python train.py --n_head=8 --vocab_size=16384 --norm_place="pre" --rope_fraction=1.0 --attn_scale=0.125 --bias="qkv" --beta2=0.95 --lr_head=0.00595 --batch_tokens=262144 --seq_len=1024 --dataset="wikipedia_en"
Each number is 128 + 32 x the weight over its row's rms, rounded and kept within 0 to 255. Layers, rows and columns count from 0. Numbers have three digits each. The size before them is the row's rms in percent of the matrix's.

# layer 5 MLP gate, 1024x512, rms 0.117, rows 751-822, columns 320-383
106:128129071145102109161107121156100103133134113124104179106126162081108119157098101137071084102084123129098175116119124166094105089117147099198128103126162144134161136166081111139118100097187133
106:133128134136174185125131140146115200175084099105165163168133139148164132109162125095114106134096148139136096110175157141135132121087146170154104076105087095132077119102147093154048142166082077
107:172087164090131115155117119156154152076110137147155125145137116116132068126078100099127104111128121147125155106098161146164088124150177193081109087150150171082138113079080095114117142144187139
099:095124131065155138162160165114141146091144156122105108120137143125130169140130091140092160118150154104106079135141150119134120088144151157067144118090104156138150133094155158153108111126122138
103:116111158127076108129149148152108124132164181177167116194139165110118105114178172089110107122088100152141070052129105084154144160119169149160093158100123174134115100136161135088150155147129082
102:185155116096134117143171149091108178157100078131165084113092139109117133084163159152109125132172136129156113108129087127130146134178073151157171074130169065108164053167127142101167098142108135
099:104137121137170114150122097141093093108109134100142135184116107167112086181106146098060112109171103177118156158123152154127115147164096129138110155132125075164138124115061129102089076138112118
101:092111117158167091116095133086122068111143183160184110184116068090142123157092136059110139106124131167087115174183149127124108136080163185099196097134106172090022155177114151173039155160155134
104:118132139129104074139164154107162139091154211123150114186106165140128147116076146139100147161142172121154138137196146122132123096127128169169150112081096109106067061151100132153100119150058131
107:110155088101080105170060124138156128085092203128155123121088117134056102167135081116094094097213069054141194112099150101113143103219093115082072148146176112123166111058157102120129114124089169
105:107110138152133117101091134151169166115170132156143154123136130170149144125152157143153055067142113171183126155173116126121159121144141129155073117142110114148162119134120126127168108119132182
109:093126065131113085143111135148112142140134167119155158131074109068140146171156121113138152108141093109183125117111115093124138103113092139174119149120136137108176131094146092112117087158096126
094:192154132166147177143169133116110112139116080097112109102191082124139092124104130160189129084143142124136207111099132134115127135153083122104090093102103104113172120153114156138115162076112103
096:103134085113102137124108069032152135090118124185105133131151113117062135112105140090165146097205151131146093084119111200120131106135099186085116162119131095156148100205115128149084178162189080
099:119130125128125112181154146120112113167142137160122137155147107133143104094086175092132090102115100111146139112150133117154138160095183087100157155145218116126157113120141194184107147137109089
101:119152145128140145139177098225162166190092138155152205108201090156117202157177108094127109093122087119180168219143153137095125138097165117103147126100138132189114121108091122179058122113146160
095:163130112134180133121116153101079110171110100174164068176136129131082132112145121159133115136140136098127163143079165119148108137080139174119116136117183141152169106151148114154100116139113096
098:125075133182081116108137146091168126135163148110132218130138103074115140111104107149141166090135168105113128085187146133044111108101067120137163111122126147139134099053168135144070136124146107
103:177111103098075127175197093169113146173166129199123132132176078158147203139099053106151180131056139099113129185105083109186132142130126148127137125117165152079101108083116181086126116111126100
103:131185132091118124163123109141082133089089137117145115128125176143089123098091135109164147152186193133081174135131173120045080169069123135126118083145087150145130104124136102119150139145081125
100:109033106195091091156122157135080117074066088125151169166118104138125088151039138123121112144154127072108130136107135131128065085095171078126102154082176162141159042088116186129096112131091128
099:094050153140158098096154149118123131193118038089149112145166035157110192216122090075136114130155094121132118124118096071109119122165190121091099159150110145076111149141123145085135141151095161
096:102169117076110108162097146167152161094170081154136094133099107102151151088088201124172066142167086153136142145173174111145089122089089188070121053153146156114161160150120112160133170147124160
091:096088092133146180121149092168114109135111155118090167084121049120127154139082124120104118156114130125124106134155090084099070095109180088168095113174086048139120185127154128132148103143117105
102:204112104142116109142110089098178146190138148198161117079097094188140148137132085132132175152104057153131137102142142087104138161135103116126075175100135113166137105133068099154166137109148124
097:085167161158114088128089139184098188155132153132111107168166088131115144146107190129133148157109124109112105169164080083119129132114111199130103065091081123102136167138143168175147118106168098
107:168164108172134136072102093066098101143144092156108132130145133136101164152080123140190160074116101135143155107142132109112154126103143142161150144089129104098128120182113129148107159094088078
100:145116125126047167104139132121108169117083129134178100174174089143151107148112147130117180159154139191148149153128090147143067202108133115077206129126155131104101156119150126130128161118141159
098:129110164108161112101194107124132077102125140165130141133165066184155103106122087136104110124120174098101136080150115149143134136128163172072095183095118155184097104113154151183092124142098119
099:130068153213154168181080149131124162108175112130105144132130146129139107086127111205105179174129102120124106112099126128123102120137167149157080102074068161181173079136125076142102187117121147
106:143135144125155151128126178101099115086143178134141203132082137072154145146067142122153150132111187135134121090115113057185120092142171142009088119100153172159108150127146134099176165139142143
121:095128070128136142100131139152144157161084111135181148108156081102179084091063126119181139162106178130079070099152103124135127110114122131137090158117138091038168146066157180094108131129129104
095:062145172163156094179073101201124129186135112149175140156158109138148089121118153123148097111104129128087052140126156158154117186189092102172104154107087125104127144100106149156128138146096139
101:149094126178152167090145082118112191125194103123141100090101095142142086139172145130104131155134133083173146074145141130163063153150124124082127103150103075151154158079147200139085089151133110
098:122141114147135116109099099097103128085108119195090071068131159126190113077155197087171120126172116192129171132137137105124127105141102114086134099170126107100109177133128151180106129101134074
091:113080095168182138143111135103164138125141123122132124078079108190111178152152119152116130100070113130172085096074156119163130133149126165112149165135088109106113134086158160095093119133135151
092:109094122161159125069130115107198093131122176085186122136133173127146172100094167109111165121161132053119129167128169124144159114189136137119116170109154153163170136058190175129067119134093082
103:064157147143102094186085178088118135130064099171168122108194095172109149133130074124127097158075135081155116117142140130065152100124163091158091183154146199110150128110146149086138125067113103
095:180162124112177111135178148079109186109108099126174169211129160166112172126128148079159169169146154140102154124170114086136136082147116140136137125079158179145147107139160161156084120079182130
099:090123127142085079196156143165136150152172114112153138093123110126122199071138111123106163075153137142098103149140120076153129145126048155122096124111049126144116154106154137182193134165128108
097:154120158165125100124139077137138155127144082104157115128090134126111165166055112111092026117130156151123129138107055191147129128097112121160158094114189126070168074114089108057081155126146167
093:091120100170109123147144163152142067089137108168120220162128175120133157170176142100149166104079089149142107137133163129078172129189115106154105127116108125154108131138145115144195172168100081
096:135076163102180129087087132159152103137101189139155120128137140168099147128090135140116091121124108109123194067101090119160083107113118169179152128159171120145113093141140123120149128153084179
090:136105159137157092137184168140171145125141168095098127155092162054118153147133147128169130061143159127178120082169150156121123186129151112157135077092120095154144118163129080071152109153107116
100:101090164116102152114108130248151142128171080155098106118148121143092140114140071098155101108099137117116132113152086072128197149096132136173110119145075108163084179075188153060111099118116135
096:093114124074098101135091153146132193136122045210139112119134143172129119172096114124136140121140098130106129105142138064130154076165108160114120038170153145121084152023154152135134114164160129
101:134131139135178151157127191167150147115067108115154133159152119156162160067138054120142117100138177129122212173172171063094102086090159123142120157188093146093133166166125146097112149129132084
094:105151132137162137101152156114126146131202128164163145184115084140173160154129090181117205167101083087070141113099140075065094124118102109140120131046145106146116140086137129120121128125133152
097:119090143159104108123114126162168209119174129141177120089121186074085142143185103074171132157121105127115145196180134046128109093166117144140122061117144180092076136104123097110123109176171095
100:182118117082139151139095137123125125175177154088127116116178152140139100139107156100117168101128088073159058110153104123088075085077124085142147071113092097133212154162132138092142161113133130
111:139108225163095123102086157105167177156079152122150139143115150089134165123093166098144111110136146084089078134133138117164088122121098155114111082139149067121131133080167141162201158111124080
095:133156079106154150075108070192111109132140101097101163200154150146076141113127141133169169107125147143142161128104081150097144138124138132105118155152099091139144063110084101106047175168090111
097:171122121107071095144140163182106090132137178160138054130084125183146119125097160136165181143111162168074170135144125107129063140141089197154084094163114088119131089195133092161135132075130134
109:113120141131148086117097154140127116140091134100154125142105136151126136158168159126059156080171177166197145160140148128157127169166180100155091134129163168162144104182110076046129172132120063
101:148144153099125140112162170140147112171163145103144113120125123063114147154112124093120097150135082146116092091186102159112149128182172163107106164094129134128143157108162123133120164179096109
097:133127135092146148109155129116120122146181139057147160101136132179131091173195113141161136111112115105126130126116115126149091146169159117125153109156144136165101073100121061169096159170130144
106:089109108128111114137085108067087159122103194135102105146056125141138148173105174110110070055121193120102067148163129108159115196147139101184127088165160125158080069125145079156094166146107144
093:157115079110127128142130127136164152117094103112125123120118117129146136166160169102183094143160206142105170132236166099135110141093126122168153110162174158126093137116157126173094149144085118
099:109152183137117122120109150100087113166182169111152131125113097109086112054051110149070136101142132069129183132150185142105180175070107140140097112099102181204118114127138158069067097132072109
101:157151135179118150162108126102106164142121171115121138148141108206098158070131037130089101167089156140141151146089103137124114116083141109133134102202093183116125092081102028094184130145101163
097:126135161105100078106100160132096152132172075136168150150164079092143213097197158077108154142099076070124142134160143158140157045077106147102136084097081160163147151169149066151079124131086078
106:115156108182116143123130158140141183139115090121118155094049076091194158031113139160164195189124142156135129106101178146120061186115083111135125124059138084153098072118138166128118115113187140
105:105105114117112121126089157106079102173130128082136148161112078120179112218162127119155105079154146111197144132148126176136126080110146106121091135135151149088167075175095157146105185117116117
097:147105097111145078188144129143104156068092127119114186102101132117143127221100123158178163140152082121120148192140115129112077082124129156141137104134152101098210071123085168159065099176139130
119:120075072130080097113107196163107093183126150193131135120170030162146123105144131074088132132140103121139096096167166117122086168112096148139151125078111125144182166130097161137152174120106102
103:113161158080133158100135112079127108109153077151103172127130123132204097142159178146112136176135120145118155138149140211131117142122177100075109109156104139143085083119141122167117117160109154
108:116117102096164146156094139142124161113110107168209182095135139101090126163107132102147118110080080094138160127153129100096082116127140077125130194211152086115115123130120182165183131121095136
097:124125120129139166149073130089145132117108117146112066086120097150133141133080170179204133178161125082071132129106177019111178126145202181154121082121188155129134139101154061134140124155157110
092:206122094124097136107167083160139123117131098144139128077098076176141119154128159111142158181200090153121165142130141138144056127125150127147158120152102081142085152144089175204140086171099119
088:149086165100205056163124152157148121084093175140140142158119154110137097129125109173113090157238165102126136034100107119126181138138097148094126149094098153165167178164119121101143129073139141
094:136159113122105122140151097142093146171120143118131122135092092141127149123128151152160129110145162087175144143151122118105157112114137132127133060098148182133088145095095134136107155088095059
093:109126110157122122088122121093158086136096125137162094147101112123095095126091133145114180152152090102070136058121162097121158139170140129086094169157136184179187105166170180095162146122092186
# layer 5 MLP up, 1024x512, rms 0.125, rows 751-821, columns 320-383
107:122157133112151158116097160117088161112126121115151089134133141104198135101187136116136109133116123164178130176114192120153122155117181127082111118123093121156127137132143165131171112166130086
102:148114112127158150081108157115150154130141096116148133135134130101111155123172064181162084163092123130130135128155148074161116047101130140159114112095221161082149079131152189135139124150129087
101:061068135116129078109131103133121061166160117165137100146158140113115127095112100134119192129171156109115119094150017111111125145147174134133154094101093173085118078153166159166206063186154106
100:088098116136116155138206156179106143190116138142097165056109178105053162129172164143138100146109180113104136102148188145112150153133145173184128081126095068149126173112104130144110076145156132
103:103109154079114166136124162142134122166155095138162106136166147142161136101098102186090146120103141110112145118061102165100095130184115161153090169114137138101095177179150111083156125133112104
099:119142166170120154121136081142080114165151130079114050144184123128120092071141082145141128105109108128095153163081160104157159165152175137131220060089137087197154169138119111118129124124130126
096:111134121115107109105060122148144091141099177066150168107143143149139101162098067144071128108158087168098071150134111188115162124100097137101136103069152062152057168087120070093107106141142130
102:160111138066176161138115137083112138151160104135151101133116182155127169078153192078124163122130118115182158186109099156131142161174079216118118052156181125087144160134113091133068182138139127
099:157156136126118150155154130113136137166188074140080109105138100139089132122036136104161121115126154170131080097081131131077162163043090110123159137165168140106096210153177116163129171087150077
105:110161089115180180154196068085096095085105107216125126095082134138125163112134116135151094117123137143114093110074129141174128121100078141121118191119102086106112149115200105156151203087126094
099:175081138113129151173141179142178191162107161162169141094147134178079176115118232106151120103113108137101112124181126139152137120143092162157111093101093106141151089075094148115146111119098152
106:175050095099133134115140114146110144151150105125098136146157134175167097088128187176125117130099171098136119137099179140113125158068169145132080116132078127173127134131096155148133115129112143
097:175133110128084146095106123169136107106105102125104078068142184150088160176123118101112155108072061080077130085146139157035144123141172188076133148108089139090105129113100141086101130111197104
096:147104074186101169117141131088099104131112125105078112089099089106128148131135164165119151124080128064108119170091120135156106076078142114192121168095149133110086100091112151071073155156145145
096:180126115153134172129104161120099162074140137130075063160117164105130135136129150162164173182195175130085075147160144099122128093182075146139019120168063138172132143080087150112191130061076126
104:124150122103093095164140105100176124115112118089092162112136141196135120079158133175090087079134178142131097134188107130097071112085145119141146078137065092093155171134133183070088110118120097
103:148128132117126117131110144109162118072141089088105125123108076125138115149129158105117145118190163127213076132187094070108083091166118110114126105178116124142112141176144089144104145152095139
103:127135071086085112158148152201186058137133180093116134092138088160168105203128083103126148109127107148113082105124116125089105115058149125170156144126157150072178168035141093082118121152172173
102:095172053077138134140120161129140096090141156075111117101183093175093103171107158155097137105166133118187108140212198140103167123072146138138117157148165127190150099150087107151143104168139160
104:087150126140104141136078172187132076145116146136154106129085202152107118146156105148127132109121104209149134091083165101113086156142109079115127088120136164125138114136140143147146150128113092
097:115122121123166126118136113164143157105123094097097130133103156092131105092107092143130138142140130135179143138138090130106161130098189174110149161115103142136138141160125211103188173128117167
100:114088171112146094150125173110105123115118114124118109131119112046125103148136122180086132199069127148133118135180179142132091123155044164155105176086111073070110148135177138088135063135128140
095:143139139187179136160101159152132100152131123167137106082142167132108102117169145179116120118123110135124126151160190114136080158126110132137132077126105108171128118086167123111135140075106151
090:174168109080155155075096170152140090089150134120166144077109125128099138093136158112163091149151120179190163122076117099089087137144174127150145144118091154102170122113174095105151135061119113
101:181173148101150129117092171127179161129129144112161108083108098178132113092086136147152134134128141103102105114155104119162116180133095096088088138112090082140081082128135140156113079156111118
092:081123145130173137184120143110170160152112105128105109119151138120120101156157155088150177196171074217138050119109137143143140059121131130141119166161128157059137127194108142105116117134096124
104:109109089152149136116100099160164170125121119140111134135106068144120151108161100120035092078099081146152187119132123102118089108121139163117112150145070176137112177157167119135077130103125133
101:145078159090148173197112075126154077152130163083141102134109149127129119125152130134175082109070114077171108101137089092138124140156107156150139161140178142117187146080137088152191090131088098
101:106142114162103142136130136103135145101145140076146138119079115109115162094135108190094121069099117155101117146084136134189082134065090075179089146111085065097143085153082123109193162152137100
099:157124152177162144164117179159145150105197144133111105094125122173099152174094062174095122152117160097165149104081168178154165121107151134166164074067154099155160079096120101161151171122113074
111:114120150142160168111132164083103101093127127123090125144154082102139121187127119146156153133095158131119192143143122103133092102084161097117151169173118120087144091097181119107160140085171132
102:060151113164157110123145110203114155138067150110110144108107115175108115167100156097129115089133146138194094138156152115140148090134120145118108155113188127079096141130085179100122110135130145
100:099162164132097075115076136135105081122146128151175129177128102106124144126105104143100123088105144120099112168132156176169063126128132116130099159106119174083181116125148139145114172134162182
101:141118107147133191113141142143094114070113087103112079094122173149108093176144125086135175064104120117170171097090127132089122118158146108173108092136141139137148168194130169125120129182100112
104:168156100174110118098115099108143162136141093065144168085137099140134149158168118117130078158143146142111136133096159116142185109139092109115150095166154119137176141142139155106065086121152131
097:106116097103122110120135161143171138138097065109145133076108098125176118074113119106127157138104124158117123117086169136148139104178118136144144086145103107104112081071130151179099077158091121
096:140118052092080151093188144194128136102137154117127113143103168138115108138111082174104111167103143065197128143179127124168105112135129111121174179158100172175148111147050140131165088128084127
099:161105081178113161169131171116140143127096211165083146178110114137146149101110118105125158174167142171148176131110158167072159153099118110124099136088137161103145149127128164149102089069162125
096:192195163068098136141109117114123161126151115065193132131122097117139105158111072130172051163181099152134143161108082131125087162143120105096134125134111093158091118158128144157133153092128109
101:085115123118157113116131147140153118165215134136144094159206104102144110111167155134113184140126108152094105124155126085118066080106115152153135129087127152131125198095142109162118109125125147
098:157101142108093114172098130157106072138118153124172084150152135149138121112157149123159071062112076135168092140086152121133125072135176135193128111194119138132142117133152115095124127071123130
100:128114126128145137154146118157059154067099196170144178124128098151124194135143132150136177074071187136068135124102172124177162134161089124113113119150105134171148121073141148093146133135121146
097:115159129105120160127124147152137110123131170126150097153132114117126139060174062128118161118178049123142093125114122164125142097126168146097087127124099114078159190110089108158167196134161097
088:130122116115106158158162108042107160137154137188068139145134171151138096151133144121142143105076146090140141103176085104120101142146161117174117112148121142127126147169153077076148121069074121
091:125177159153061170115106067086127103148161088130156148157161133071169068110162128146134154088128025174101113150074140153189145075097152125106133123137110097129126080058129152255165115104140152
103:052143131122064159146143127185165128172123123124158125124153120164086173140108137139165158111148139137140140161117106140125111041172134094137105163165158097145227086116128115070134134129198128
107:150164107087185170114100164109135134173115199150065121140149099191154118149103138137085149119129167119081159117122119158126091148126092112134126109127122124114140167152123103158162130119135164
100:126094131149176142153116130122141137126172178105098133167139170132091178102140112160092070125108120130157134146123113172202140051068140086181140096110153160127179204193144064119100097121116105
091:033180116134134109107192126137164158132146102159069173144130118140143152122060086159132099147113153127163092116076173097134107147148150141149100131087116108131093170136137127169146126093075124
094:106114118131137108077153090131108099151150095184123070085118116120101145127170128102131124110135134148124115129107133110132134143178118165140102147098166147119067217116159067146127089168174121
107:139135124146169123104104135041131102176102159133127125124184124101156124074154135112134125135121115102130067071134111159159135171142165175169077108194120132137179164115099177100156151136155110
095:092172110132147174152157123126163103105152151156152111052133102162176120126143074082113081093113163151092133128165146176060119144133113138109110102082119118103132145124199119171161088173124105
102:126146097162169109143142135146168104161113163125152047141097184137105138196106143191181142156094088110134127128092093120096144152084078105122146121101133154119101111162102096135128148062105151
103:100178167108146111124113128132133109141083145149166179174120140173129112114151150110097089095164175189119118137081150129095124156110149068148131122108096143116115111129052112156140136083100058
107:173105119111106120138162106074100087211156151132154164099090103070099164132142148141104122111056165124134115133113175040125113134151088105126191129088095138121052172162148154108097152080110128
099:164118150111146093067082184158203126116153042085136121136158087111095121107092137119074127137151093146101128125144132125115118134129098109135155130109092152121084143095135107181098133049075214
109:082102134103087136149141103095138189146155161140094126154111176160096106168164125100132121137123151150164074130127082238091115112186118131141163140138107118138112086166066130135104158151156143
093:147134121090141070167101172202107198148120182118118168111157093112129167121045101135130054166109160111061170055149094104142198117143074171119132182112113082079082191126181140129104141172109102
100:055161121168058067156118105140123122123083103138178165123128078092112147112093097100129100190194138142110153158122091126123126217108073078156133122131097107098134146110163138102120089139082114
101:113158126061164144118203089145094145106137103121131104125214162166073067120110135069108103104072121176160161151106079138161130091155103093126139109097133125164101104187161142112177105145150119
100:107125118126110124113096186142093114127138104116169151097141083161153111144183151128120136066107089128092117114081145089076186083103142124123107061081082154139085129110148110154116158165078099
105:137130156153102126085121136107079114144110122177142112129082134036161115159130140159084171108120052109161116140118141093148151172110147166110094141113167153160141148142125123085121142139104101
101:090116062136131175105133130178079124090154126173086118111067073151182142135171183142132158191137115143128115104090106145137136078119117098130143131141112142128186142141140071101089183136130198
095:187170130104107067086146139176088098133110208123143159100087168148120089205183091134127151200166131114105134109143121124095128079095163187119101063102163123116157131087133159123166136160125122
114:155197140160192155067125112118168154089122094109079115160095186124104101159089128134135088091165131116114166121121119119135128100139170111092159090174189160132114112102142117157154107180146092
105:092125163162167163136171140158112153140148082122134105121123132122145145154088161096126142102125084092131113141181154176127123105118044091112179047118089144114137164149104123110127121156058171
107:139107117153147091158047131089130103094110097071098088094148165169144177145152099083141099177079165057172105072129114127102178102160097122079124116130093085132139136173111102103147160160153153
100:120200146099156131147095129064135147113092165101063122057152102158110139066122130167134091135140167094150192158074069143115184050177159120135107141085158158172132128138112100158112100128127144
096:173105227059160112147147140073136129107172149139164141137130092120076171164098104102140116120172145087071161093097077109128115108117175081166188136096089119158117147123141106177114127108094113
098:128171100152108175103136158142125131107133179089145127120118096103123114097163158149127167168115130152153114126099155134133144122068104118108099107127167178176166104128129099107120082172127113
099:141070136090160158116087136113141095186117162156112134125174172137213098185150100131090093110140119126098171191129183145121158094105184099114091085189123113107155161098123080149140093121122167
# layer 5 MLP down (transposed), 1024x512, rms 0.119, rows 751-821, columns 320-383
088:095096139106183159149135120123166106174131191098113074166089154093126189116165103149122148117076134070136139136114120173102220139171091171139066116192128185151152128138168156138125177138118110
101:153130103096127159164096110135107058125159089192148096162128036119166177129155119226116154142093106151096109123188098111159109097137111138154084140143092087097125127168082125136091161088120047
103:190127161071065179156084102070167150107139100110115128113108177119089138219099139168122157080088165157178103107125097094128124120141094110138126102131139151132139083163176165158134154081182070
101:136144157145168053074064095102131127131078160108168151191166101130149154127069159118141153177151064196170139104142097203124170125139108116140084151149152155123154094068104143215085182109161132
098:112176088117119139103128072081165102116097091084134151130148147157101143175102145106120126170143135107105125105140124081153153168097080120143115163077136147122143157146137126127099151172125122
109:098152194150136098093115143146042144176128147125094144129094112155154121110129131115132165115089165159101109131105138147080097104124107146133184136111145132127124145183161152156149170133146114
093:126112119183142127139122115089120141146195107151176164103153097073181137157062110157102157170095104168156154165071159167172132096140075130124167123151099151166073115123099072137124144093112158
105:103126122137047132079152172060082185129102133167127137155163139142133150078128163082137138152096125204155132112114150109111196172124116132115145106057191074126101126139185107173121111125129132
103:070108153163094093140116136173155147158126111117116140135153125120099083168101094153112141117128153120091150141122145103110145084098120117143082116155152134125113137172135124093125148105151144
097:111146064118107175097146058158140146152159068092122140065119103082069115120150138160074145167085131172152096102120142122111100193134118192128137163133154094204116073137127090144122077116094119
092:087089066111093117124136098142141125063136115074116162153110064201114110078126137181151106130143073099123142129140126105174116156074158089120121092118119129113050121178087139137120109167130069
104:135082157161132083164102120144100140126147074048128083118115205080143106130097133136140140110138114139148133100112118114129141129156153159144153129116137101124158157167099114116180142128114062
103:106177160098087175167150099149129136136106149122156126158137125148164087108140134108133130163151142092086153110131135096153149184106120159170085118115158090162078142094173165160095125066122128
097:167115115113133125105126105165123135084103099093201107132065087154171106143136162119156163165104138088093119185142102104124094149144180122103124113092155142181112104143129142135088111124119119
093:161127101174102120155141134160122143113117106184183156129146087120118135200052067159138212096102200123074118100164146167158098127128102143114161104167126121138136113131191183117155086079164125
103:169177126120167142145114128052037114159179104096133182134186145097185070111147094117079104096115201095150170128124167086129158089118142125140122156099099127101169145119177170080125091170129091
107:152108143052119131184166144111140136129127090154133193184143099104102095125112083154138104136070193105133122143126101107132185170158134069120192121076159138109073133178154094096151128138137156
101:077184141103107082115158092153106047097144215118101135145112145175113136094158098074176156162173151110087137133046096115089133059095146100166160084158122136119127085130121132102110093157136181
101:130176121096134156115134056154111195058117087123056145104116093120130090131144124114096080156145128101091165102168154100159160116134058104151117113199138169119133091079171109113136067142117165
109:124180122103070137109131077182161081074049079098200134140146152180101125090127119076182060074121099139134104128092097141054118118169105096087086173139162064100146155101065051114092146179106140
102:123144079124125165151148167082138148135177166169100157144125168074176107137124149048202176124128130091130098116106115189102190097089168080128154109170158190135063155170115118167131133104133089
101:166154102158137155126114108149037106066095156172116148147136164091151116149066114115088151098190114106087149123090122149134158116155118195146113119164123118178030122112139116104111059161153077
102:166126106114151113131138157146125150129163132087158134127158096144129150087125098129148191104148123150096142161135143104118120155154151100136114139069117200169157131151082077132117122105123103
095:131189123212106189137165106115121161134111110134009162163157138164128138151153198117129113110159126144130124094114140159093111154157132143143138149166124116117110121101093141130088118189081153
101:147125141121120072086112148141144143124107165132165079106091074129144111136097128102142168126066122125072119117151128143158191171094109110124126142120161116179094099081113197146166137157118135
094:100166118144141113074146147089111129157122120130098102111177133092129102136093158151063172122150224141172146085133149097079111136143156096139152121185105128158156084122161113149085140158149092
098:136113133156098086171071094132140088154100195144115108145175104077134152087151129085092148117113085116128092090170103123162125124143095170132101154090153112141120145107145128117109204152186136
104:059095135087133194178139117092105118068109126135096116056078015138050107163114221130126148121112143173169123146176142125175098143160097101167127082104123139122109112121133113118115159094168132
097:183113142110103125095126120128140127121142108140116127127146185076134112085142107133115129112163116187067158148176072105147139100115165180127112183140107149111067126093094158117104165133180081
096:137133155182109063138099074107136069146176094089163181141075125181074129118085164061130077140087099148157160110088127125167108120177135141148135126138134174123149081101146088099122154102136154
114:139144194124140083153103119032141195067147129121140153175097139137110087138135089129088179076125114097160151114169099098156116120124166139149087140139196066162119087075095078074062178116128182
090:110128105069130156133104152095140140134155077124149123154139121117173118093073081146181093130135194196098093094142081086132083172098121111144149208134135101028205159090197128138116093136138139
098:146099144098180118163176065125115118167126160152136109107130113054159079182133118148100087086103148138139136169102102156151122209125115127072145141094091108086063163120160124133146166156117140
104:156102127094128155157119134139149135166086162165155071152183023155124181117093111086108122129119121108138119109049113057068134176174113146073140131194154133167134154125137115113175117163111173
103:134204129115177114111173105154147128129059156097139102141136087147114126181167113138134124238105147144179143132095123116121138142158161139149155083188119107110134190093132154138144072122128105
095:129073175128154147177131149174128141103139086161151086154104131117144125112123140190117130193180147043135176153170094147118107138088177126060126159190088147110088137109127176069065181095179121
102:099141103141122091077149108137122152091100127080112097118082117105106135138127176145149128107080122090122205105107120158160181182100124106148155163105140129144123138083081085113105129181144123
104:147081118134189090118132143093104142125077171121125112126101104153138075133077136135059156155092168118102143075068135096130100112083154131113142154112097129102112147156171151122089208162188132
100:148210121133125149146122110119137097048125133096120148148137136167146095106107173118155117055082162216145122115172143112132102153157126167144069114119127132115171191166116128127101103199161108
106:104157102131114135151158193089149097132110146162179127172137154183108102153135153096137133164102113158115156163188158111167113049096161143149145105116159115135124144102101135124108127140121188
101:124158094063084123098105126143091113116104131113101124082129170153120102165118124133041168053128121146132103125137126077124161131163107088185177155116107142121142133195179083110110142190102153
097:154182128089067117100142134127193107183140119131111077134138117165146101118115107126130141176199107132116188130177079052113100133101163186139133082127139132093125149131099085105135165114090133
099:116147146186176099176161122114122124124131127188170210161077156119187129155110078151162116044113104105076123160096138141161125090162109080112118137152122128141129125111150136134162179164070106
092:130131111115050115092144141134107133130091131128163104127096071141140152099113100106128102165106152180107111099138146082099134119156135145188143161176113117145204140130086104201083089114110092
094:146121140143176103142087103157098143120092136210165144142131090048168176173139148166130186049089111130205107194141171170166134112121156120103077124104108118070105117157103160076181116144163134
106:140043144084132132177084136139121165129194115126123064103061183139080099127122153121099119130205110088140160083158146058125110180157109096149112108150118155131132113114146173088124224110121149
110:158106156094164134097117142136092095092109158143111158187117143144143113188135115133085175170121123124124048116109162104125125143146084150145141159130168188126156065101165123127126104139114177
098:100122157134159133101118153126118146151156134095160147129141143154134179133149130125078107148053151054060129106053105081140121071090152053140152085106088130171145135140180176120070112136096156
096:142096131054147102165099093112162133125071045096086109139158147186120095135156100101131154190154129058131127093176110112129131167153122122095124089091097108154123110106118099149126149068073185
102:128084121142092186131122130150118167070121124153098073115114188060130138151066085106113038061126177162221099195108051085100115111088111190134131148139185088092129132093109112104111091170137115
074:149121081065141167114129112094158128110115084089101115116110159069151170117153158095170113135140126100104207101121073112101152133152142140096151091137144130145121147152089112120126053118086153
103:149126179181125129115120112073173135142143146155157124119156109115125069073119105114118067137065077131112127135083140089103101201085102170180164124148125111158121159177148106102119139140178126
102:179131154136093102144108161078151107109131091166094129122109150103148147114137162208096125162124110153090120140130114150123069199124156140115179150159170097070142174112099132090121148104121124
086:107090158153127096109171143121167110083151214108163127139157119132090130192109182172158163130139127158102154129154136117156087117136176100167119115153106170160142145112118094134084107150092058
108:168165105105099136101143103111184131122111157114155152088069130180131133111168194088145067154115110165082094140091123143157138143121093129105142135147120087130143113121109145126140123108112187
098:191159105123151121140179156079142117140154113096157175180145126150121126157093071118106077124162100165130140113080087173140097137177175123111134145148078099101097204116137085181095142136145174
107:107080126079121170129107095105149141099118168192115133111140172125172181093192118106170091154087089120116097129160133119086055152082161092109103119107156095069094095094105167158149077096075137
093:113076140175160107149107192145071141122138143145087131118117136150124115191110114149098069149077121150108145108138131168130171123132132150109141181117146136091163104122129194121136064141108111
102:110140164194130126189083094121134143156081092030096102137146168096193155146151058092134142116134079149134131133099102141171116135125104156137162116114109142125109166147131156129116127093157141
099:164081122146138111145121134138141136174162127091123094089135114147173130131109155064113151108184153172149107165124140106137106098225127138131108147098120099147105130131139149173139190175136145
100:045101138138087080087088186189117115067111096099142098093146129086174149140157125078096159131110112123140134141090175070090151118170141149139150149126166159130086118160117130128084123204120167
102:128158135123114071164113142134132124137132161134095123153135200136105184158185150157109145122109104117119116112126115085135131157166127096124131132148151146072174163123147125145100140109135118
100:054145114158137088070108091133095133111052159110127164121081128171138148122167080102156133154133131146161092142134167100103135053141087124138128133125089108065086146137069097167103081085131080
096:074085086113099141093101109093225085105125078192106165102093123155153201107152138123205132106114108090108143118145176095129091091142178108133167125158110123113123154056100129102160072118128097
091:129166143144114151079090145152160151093134122180158170187138141140129111126115070120110143085158105116122105117101132140081106102087133158085143129154124149098105130145142173130169136121166118
105:143164222113105127103127118200102141103137109132165106086114193061138159135156071125070124076124122184140120131149176167151152135126134132129114132083167132053151101142145115101100090134135183
106:146167119111146178107088136166161172156071129116141113144113108142165210106185136094128153126148165125152116140163130165075108110145089122095111157081171128159157028117093128143105151098192025
103:103085100091118161165113144176144067115126127100149073138110126209159119115055088093166108149161122146128080172037105181107149143126058123163071107129059095115097065143159075098116096115144142
099:149130148084081149101179084090118087072152117127157121105120153090077154127146066081081139127155102149111077129114119138146117117106083109107120142116137095150180133124129088141156148159141108
079:105121135129087139142125141066113150129106141189093120137151170159097128130090034138132113132099106098134176165189102153108133108140122133115100115087151081128103165138095143174081195133102088
096:160160111139185118094062156101140174091147119117088127067094148162108129127153130109206071132125114083147121054173147149140077115116094160124150121104081156124054115106093156157133155136104078